Weights of a small GPT-style language model, trained from scratch on English Wikipedia.
Size: 15 layers, width 320, 10 heads of 32, vocabulary 4096.
Training: a variant of Adam for these matrices, 3181 steps.
Each number is 128 + 24 x the weight over its row's rms, rounded and kept within 0 to 255. Layers, rows and columns count from 0. Numbers have three digits each. The size before them is the row's rms in percent of the matrix's.

# down: layer 9 MLP down (transposed), 1088x320, rms 0.0522, rows 913-943, columns 192-255
# gate: layer 9 MLP gate, 1088x320, rms 0.0594, rows 914-944, columns 192-255
# up: layer 9 MLP up, 1088x320, rms 0.0552, rows 914-944, columns 192-255
down913 099:130094131117071107162135095144134120155106172116131120127146105140138096098114100152128161166153124129118147134160111124161171134107113157138178151157093093103116095140137097122119177141110109
gate914 111:141141144122141151123107154153092110133146121103120182117097126128130133126104113105146084126179150133120062122169114168120125129105181159182119158100102120162140144124095110162092124122142136
up914 106:127129061131125130112070153134207105129158162104080136106103141133117119143139142147133147154105135100103108110133135099119128134145135111116134158147131141142164136173122122152116077130136092
down914 109:104129104163130114161163143109147098111160119126136135140108121109125168085147139141142170090159086096102105167080175129126129139112115110121099118116091141126119090146136149156093095146139125
gate915 101:112115135128151097126111134136148112124140112161117111146146141097114158097102087149113125127134138129119114116152136121113105155115135207123120137110137158165149119151134143150129107155100106
up915 099:161119118125119145109116085149134141119088105115126104135120104142157138089126078140135128150098148123145134113131093106098135121174115114162132158116085107130108141118087162139146134123109090
down915 099:143109098089128158127164137159145149102143129098149158131131140129163122125087158159106095114143151153122117150084106168104167140131186109121133127145131216133092105106129111162096157119095140
gate916 095:159114160119152142107127133117114141171131164131170139157113109137116104149120114113121144141146066147174110152150124132140113129126110148143097136097136161157122118171130146177120156112166154
up916 099:129121185136121085139161111156095136100120100148127095110080144132116116161137108085131134094121084150115116145110113155156114158125089146112153164144150128137140089094143151146111127149129125
down916 101:115142115157162136104115146155111145168191120115089073139122130093140142144124116143134148150121155108136153128127103139133148163120154153109153128171147102082091097127147161131167082119114074
gate917 095:115139137103109108098092104092128124112149126104149116104103146178148172123091071111118133159093127138118119112150125161086118114139144158137152143087161097111158155097111162099133124154123140
up917 096:113091093131136107136162108099116131106143160151140111125161099093126127143155154142118085137160119128132096161119142122104152148121135103108187086130132117122137127106132103167140160095110114
down917 096:152138163157161121067103112088107101118111152159114115150097137156112136110077104103136111092118117109165125128120099152111098098165157141104175127149094103091130109175113094136132125112139129
gate918 097:096129124117118168131123107096127156159152127117114134115092165151156121092117116155136129102098123106150091173124131150133137173076153123139138135100134113172145100143115141122122122146143117
up918 100:158155145104107140125147093118156108111125127107129168147117118095109153157116105127156142154135133130093166075128103147125119077125069098153100144156129153132107126099129151130190135111120133
down918 100:135102128143138118108124101155120117131107112078100154096137187105126123134143106106149131108138138084138160146100102124184143063123173116121107142140124106166133148144121114099144111150098152
gate919 100:086123134164126128100122111135162113109139151082113160108113102079112184142146127086150116127160124119112140082117115164151118124170087141107130129103176137116137132142106086186103105149127099
up919 101:133116077093140118151124111133137181109092135098090117101108123127155110119149129110115152167167147153133128102124102142144107102124108166136108167161148133105091129134109137057161115139153162
down919 101:165140117125146155177108164065154115113117101138139127164162141139094158130110156097101082137084112112143122094118163134181141121146109190168112125116117120121141124133159139101134144116163128
gate920 102:122156142126116134134076135139157190141132120151121115122121134087136108109106107167151139144112134137112128137149123132132116121141082159106085118129131151106130164105130109153144108145140120
up920 100:155109134135133122128092133133124115135164105177138148129105081089105090105144121154135077123158185110125104127144141136099124149163124129145127147126123098119142176129148116107117126137180114
down920 102:162128140115135101113129150120166124115144176102155152099096084106096127139141089154125097158106097158097054142121177136136137145097083125092153145152134116129111104126083111131131125076102157
gate921 103:131201217107135114077107107100114116167105130166125134129126109132120123157113117114149141139108130180133109153109109130158117111100141183148065124093109170142116137098124135128105147221142133
up921 104:098090144142144156146112126161114120117165090153124140151118122143144120114126119131143141137114174142113129058071095094139098139151121105093180144139133171119144146134161161129081124126100097
down921 105:128126171104148111095121091126141148084135132143107153132163090149137090177108094156146114143100111113185116151143118129152101075126142112146112122094118120182116128136090139124122133158162138
gate922 097:114171146144117132112142127086111162184106095169119113137167134107106094154154124125147128136147123116077125115157155159125172130123101072095149114115154123094064172121112092157113088150171156
up922 097:129141158107135099144113204142121136137133174123166144138133082172166155093152093103107114096130154121144109095144137101103146117151129149130130174114135146141132154116134098089130134100178152
down922 098:115096130142123133176149165152138148133130111133168126125143107091124119164138128114095127113098135104111128117131117135147142156126141186129130113108153100156130120144126122116124097147138108
gate923 106:105122145092128122153126097118098107123136135147126125126156131108141148120095123193103135141101131109092129091102165109113088114121120137139137161103119124170110130124117119143130100121121145
up923 102:141154120158125150159088130090136096172120160174129128135137135142125144103104154133138098136150090092127150094078143147163135125121110106162136166113144127107135102076115167100105154127120136
down923 102:126118126173148138143179109130150082145078111095169125119132109095130131094084138119121123107109088111119132134165153112148120126123096097096099121123125126123144110115114098122092143120086144
gate924 099:151147082118132108111131103116133150141111086142112148118105151164116098145130150115148112132114144117129134129162118076109133133140132079131131094131122083097122130141161107199137120133144130
up924 099:137108086156136076133106135104120143107187093130111119126091116159117074168094119118147114178124145123116119168128135113183104125158165161153114132136156115076119116142120151132120127096173141
down924 097:110139121093149101130098112094091119147200119128111104111128104123104107114118125163096162167131125114131128123107091121084122144094159141161122145122179120154090122157164129119159157132122125
gate925 107:120105097135118131106089121126125132130157125094075181148126159116050140120090077153131093125130155082127138116112113124114160125122140132086147122122159149157117109125093141122140106139088096
up925 112:149108125147151127193139179128123124081117105158143074117102110129148124151143139168143138129114092161101110182104169142108118124141132145127163160138093083142151141132169167129122146126141143
down925 099:164140116124120128159153168127116155117068165109131094145120113108157097116167117168110132128098053153118108168119148109121106130148109139155121147103140112137194108128171164143102123132157127
gate926 105:145169115145145128093181131128112177143106118119136162107127145168131116124122102116127107106157132119115149116150118148130106126173093152157110181149136098144093133106107136133129110130103169
up926 104:117108107147126152152161135115121145126121138134101115103149119144096105117113094060109142115132126099171095171099131147105126111109173107168123148127124175093157088179108107121105108115161135
down926 104:115100144137117083131152125189146135128148121109126128119143128142119143139109143096165160143075121144142125131127151114108091179111096155147106116161162114100102124122133136102140157136154116
gate927 099:146048112158137112112127112130116160110112082136115117136122121133128120112146140158131133120147160170119190130123104164100120123159138150152128102134102119117144169122136106099116142163149097
up927 100:144110120101100173129130087143144094137119120117132076120148113130150123075172094145139134122081075102190132130122132153089173154063138077140088149168116133097124104124103116101144094130116137
down927 100:145125108126139149144133131116113090106126130138106156154149109143129101123136140103150122116124104169153143104143137109101079110124132158156114133159119117156122095124146118141076157190182133
gate928 095:115102146133134133142144137103130106099156153163083098127129134183172105126109102152106112127096083117090127130138190143116149151145144132126135149165159142157141117140160087145080148147133113
up928 091:140110161126118139132137124126143076107084089131134115102099126133103119123137128090129133155118121121102098151118140140108159141169152146128115114143138139126169112111138113092138140109168144
down928 092:118137147143098121080124110115155160145118129101087139105125138087097145110142171147109139119139126144173141113129093142143112137101145142135152127105120140122113154152124141096116113130137084
gate929 102:090132126116096114119073152150151134125117107139105100089152151114140099155140130116175123144087120094101163187100119098139124142122176101106147140131092079134139155133107125104177117109113132
up929 100:166099145137106141142091140137132167148147123186101107155092130114108125119119108116126124127096136144120129134129184155095144131163077113179115120094136186118107147098121117176135133129117137
down929 101:091104122170123099079172134137135154146126166141123143099137152163098107132102153153148145121160070089140112158121121070110130148127131097141121090119086145135135108147131186130095100147133119
gate930 087:171135149162096151108106147149148162111158107113066126111104111129134098133137116100120095133131170150089096120129147113124141112108126148142106133113145160196141141136113109132129097088124133
up930 091:111166135122103153105113083114161128164173120144129128100119145118113096197163133114109144157101174124114131138119125120161126136091109109116127122081083114156150158124114158112103143103111143
down930 092:090124156116106117123083157126125128116122118107124114106081110112088125083116131132134144118140091116088130106157117086104144116120117110109138123180089176097193108141149070104124145095153118
gate931 099:124135178102118125108096117159180158137171116136108141120148120185146117141118134122117134165154131109163129124164152159126112116132070133150120119135147123152113125187121134147131113149138079
up931 102:095127109098125135088150142144093140132150141135202131097131137127121164155143145124125095126141081139156161102169134109097121138087114165127163104127145143102152135141110136163140110133088124
down931 101:102091152148077127121121159103115170126124141152118106117147124117057134129166134145108123126100126111150144164091155120145091180119115141141112115177055106154132126154147146070162144140144094
gate932 097:150130115118121084116084116100148098131150106117121109128116133144049091139176139165120094108138164154082106189108130146134108123106148128106107099106137109111159105109092201131096096148158121
up932 104:132138121131158118142108140127099088109124136075155157112167171139120171130132142140096141128117128135118118142144084130160125121140150160113146125107162160138133113093111077084132121106168138
down932 101:180138115156189119103136124123160167155134102121140131123097157110127118131115106101141123119124149160148141139150118179121141163087109175120105089123112093058120146151129144122157127154119142
gate933 100:120129085127148129122111092113103111084112147155129146173131144132076106101099142154143076158145099143120160128120139132147080123136164170151122136104129124116124157141144107141095115174112147
up933 103:159117087123102133086155107117155169088118124120081123111078161178142138111140120123143154163121115076134174126108135121149154128142134107143100133116071088112107133133147133099139119090140154
down933 105:128139113129165136120138119149135142093112138155123111091078139162094101123100148168134088145131113116138107161097125135133110105112130131162149116110108090085121092159124104157155109163152136
gate934 096:140150066119116100134171115108160122095116166119129099147119139132131146169164118082115139094158140103129123121099134125120127111178114119087085144163136101094123191101150155148142090164134118
up934 097:133171151126117108156137124156145125132129104098100101145175120131132111160135109186127123117125115135137142118095123119159121093120090136098119095129155148103096102103146140142143133122123158
down934 096:177128180140121146128138121103135130084085077111118112123103135148146156092150133145195156137133101171137096138144136117135158112079152107098126108109081155124180130154113131165122135122171117
gate935 109:161114122140147177132121122141120151115164114128086146138092121166132119108144121115149158119083138141094123110124200100138148124111156085092133115157076151154136109168100123109101137136121117
up935 103:098091106135130145127154101126144098132113113127148107133131117102114105076074155165146188116128124154126099163140113078135218101093118092157135097114155146106135111138122101109166157113160116
down935 100:124123078151122165137130104131111126137141112122152132135107130171084121110140174137126113121114063150131137160138131075144137155185119094121093104137165087083154135094112133110149167081094106
gate936 095:092125126138113129129123125098096130123115088074119145099116150152141118127129105096114087116106139101166206127138146120114141113142104082156134105116148121138169125122141148103154149136134108
up936 096:154139160104158090167129160160128104161145127144128099100095130122112150124109128116141146132098147100136145100124094138124129128158122157117095134141132104153095145145129139108152149121098128
down936 095:115178155115144110116157151114176131125155143157106111115101132129108134119160114118102186139145124110165093121142068104122122113140083126137128148124105113095150148125101115125149150106139107
gate937 104:162159107140177144109088109126221113143153144105121163143132148146134095128120141110121113143124175137114157109141137165150149119161110182094094110112111153130129154116126153172175125126150140
up937 105:143108132138137115114112134140128130092129085116095155111117169142088114131070145112122162109136099090125144143150102153154161114158173118110114149092128122096126101100129160140162134166118138
down937 103:138089096129122124152143148116155097118135150144115124130117112110162170130098154106127113127132127154103123094157145122176144126142127138117087169116172160111127081135131166118079156145104155
gate938 103:106107130145122130135144116145114140119122146147140129139156110150155146109073118164111088103118115178119100182130172128131109121155118097106102110132177103126123125109114141152137131112119149
up938 104:107118100113116094135152137107142133126155112176100101138125110130158121147125143142144124156165121109123139115141145077096126133136133153148130114072080098147093156113179121181113058127128137
down938 103:140105095088167135094153110150116137129108144123138121078085168126118160125101120157107111087121128111129146142151133120150103134160108138108128101120156171096081117162146125112135122137102138
gate939 106:137147073135162149153128099125111098102116144131127163109139119084101136117146111140109143133115116091147111129137116133146155114137126168107108167107092124087129136104128139106141122126169071
up939 100:132141088143136166110127153118040126131129089167113153128129127134139128141137175163119126120103123092140145082173111131118125114143149099117112136115187158091135107163136151122087182148129120
down939 100:126114116132135138151132109129148158108134139130100144098157140160127149132118125167142107164101122098093146154149156099175097127169137122128125146094132121139098118132115107118117110128094106
gate940 099:123129102112139137144094128115134122169139161126121133127096118110079149102129118064158072154101155105116168073093122128100128116128114159122116110127174177136121124105159130185108147128109136
up940 101:124128134141122128100098165131159128164147131119144093116094106156122136156173114105120130147089079138130129158158122116112119159174106152129137142160114150156141110145090134113144100127152141
down940 101:139155092159078147146120154131139146173113105161151087128119128126125100159137112134154132130118151094165103128148111134126114134156125103164132138131133118147131154132092183119143107142163080
gate941 100:123135127160107116146088149117120137132186089149098156111139081145116125139150129130121159162136143138145100108131104103134120116119126127194154122093157131136089166089128153140125138212123140
up941 101:142144113146072123119150127131124124105141157142143132123134157138089133109099138115103102105144113042148089137114135133079115108156122141153145150074130119125164171160105096091130163118134125
down941 102:128116131107153105125143112158140110130156109108126139088132139126110133129107146150140102109144170118112124120130143104122137113125156111160128175134127093135091138162054130173120151142157151
gate942 102:107134122096122102144103109098111117132128105144125134139125140130139135123138114134100109096131160160136142128109126153113116124133180153179146136085140156135143127132146138135132126156111129
up942 103:112113089123082167121114161122112125168103168145093134133095143102128146133139087115169140155096106113121133159109157159125140135117141130121057131114117162087102126087106133132133097096148136
down942 103:157128087113111111135109131144087149099135112124150159158131158093090155083107129144133122121113132168093102090121134164093130143116167104150135111124163131105121131125164122122121130141148105
gate943 097:155173151149123144143168154075156111108148139134098158148156102113127096126161108113151136091137127111119136098096087099107114128116125125103134159120124120129119164096122168139185111114158111
up943 095:099077119109200143074074132128143102111088121125130115109120156093167131119078125100102088097165123111135146153142152133178125121151095124139085156167164077159116112105142084114113166122127158
down943 095:152124079114125121146122126100117128117116127106096158107115134101160086116141110117137123116124112102141125168123108145129149167173134089150082155113125067103127163135151113089148112143137146
gate944 099:134157151119138082063098118112082118123181127131123200134113106150114109123158126121102118141144176129089146109128151114174136145138120079105154131100128119165147103169136111121161115118114124
up944 098:136108153109080103189098143125130131185125142095102133130127148088134163090130136128135125126121154168133119144119160187163114117085140129112170124128142119105095129101123126170115120096113130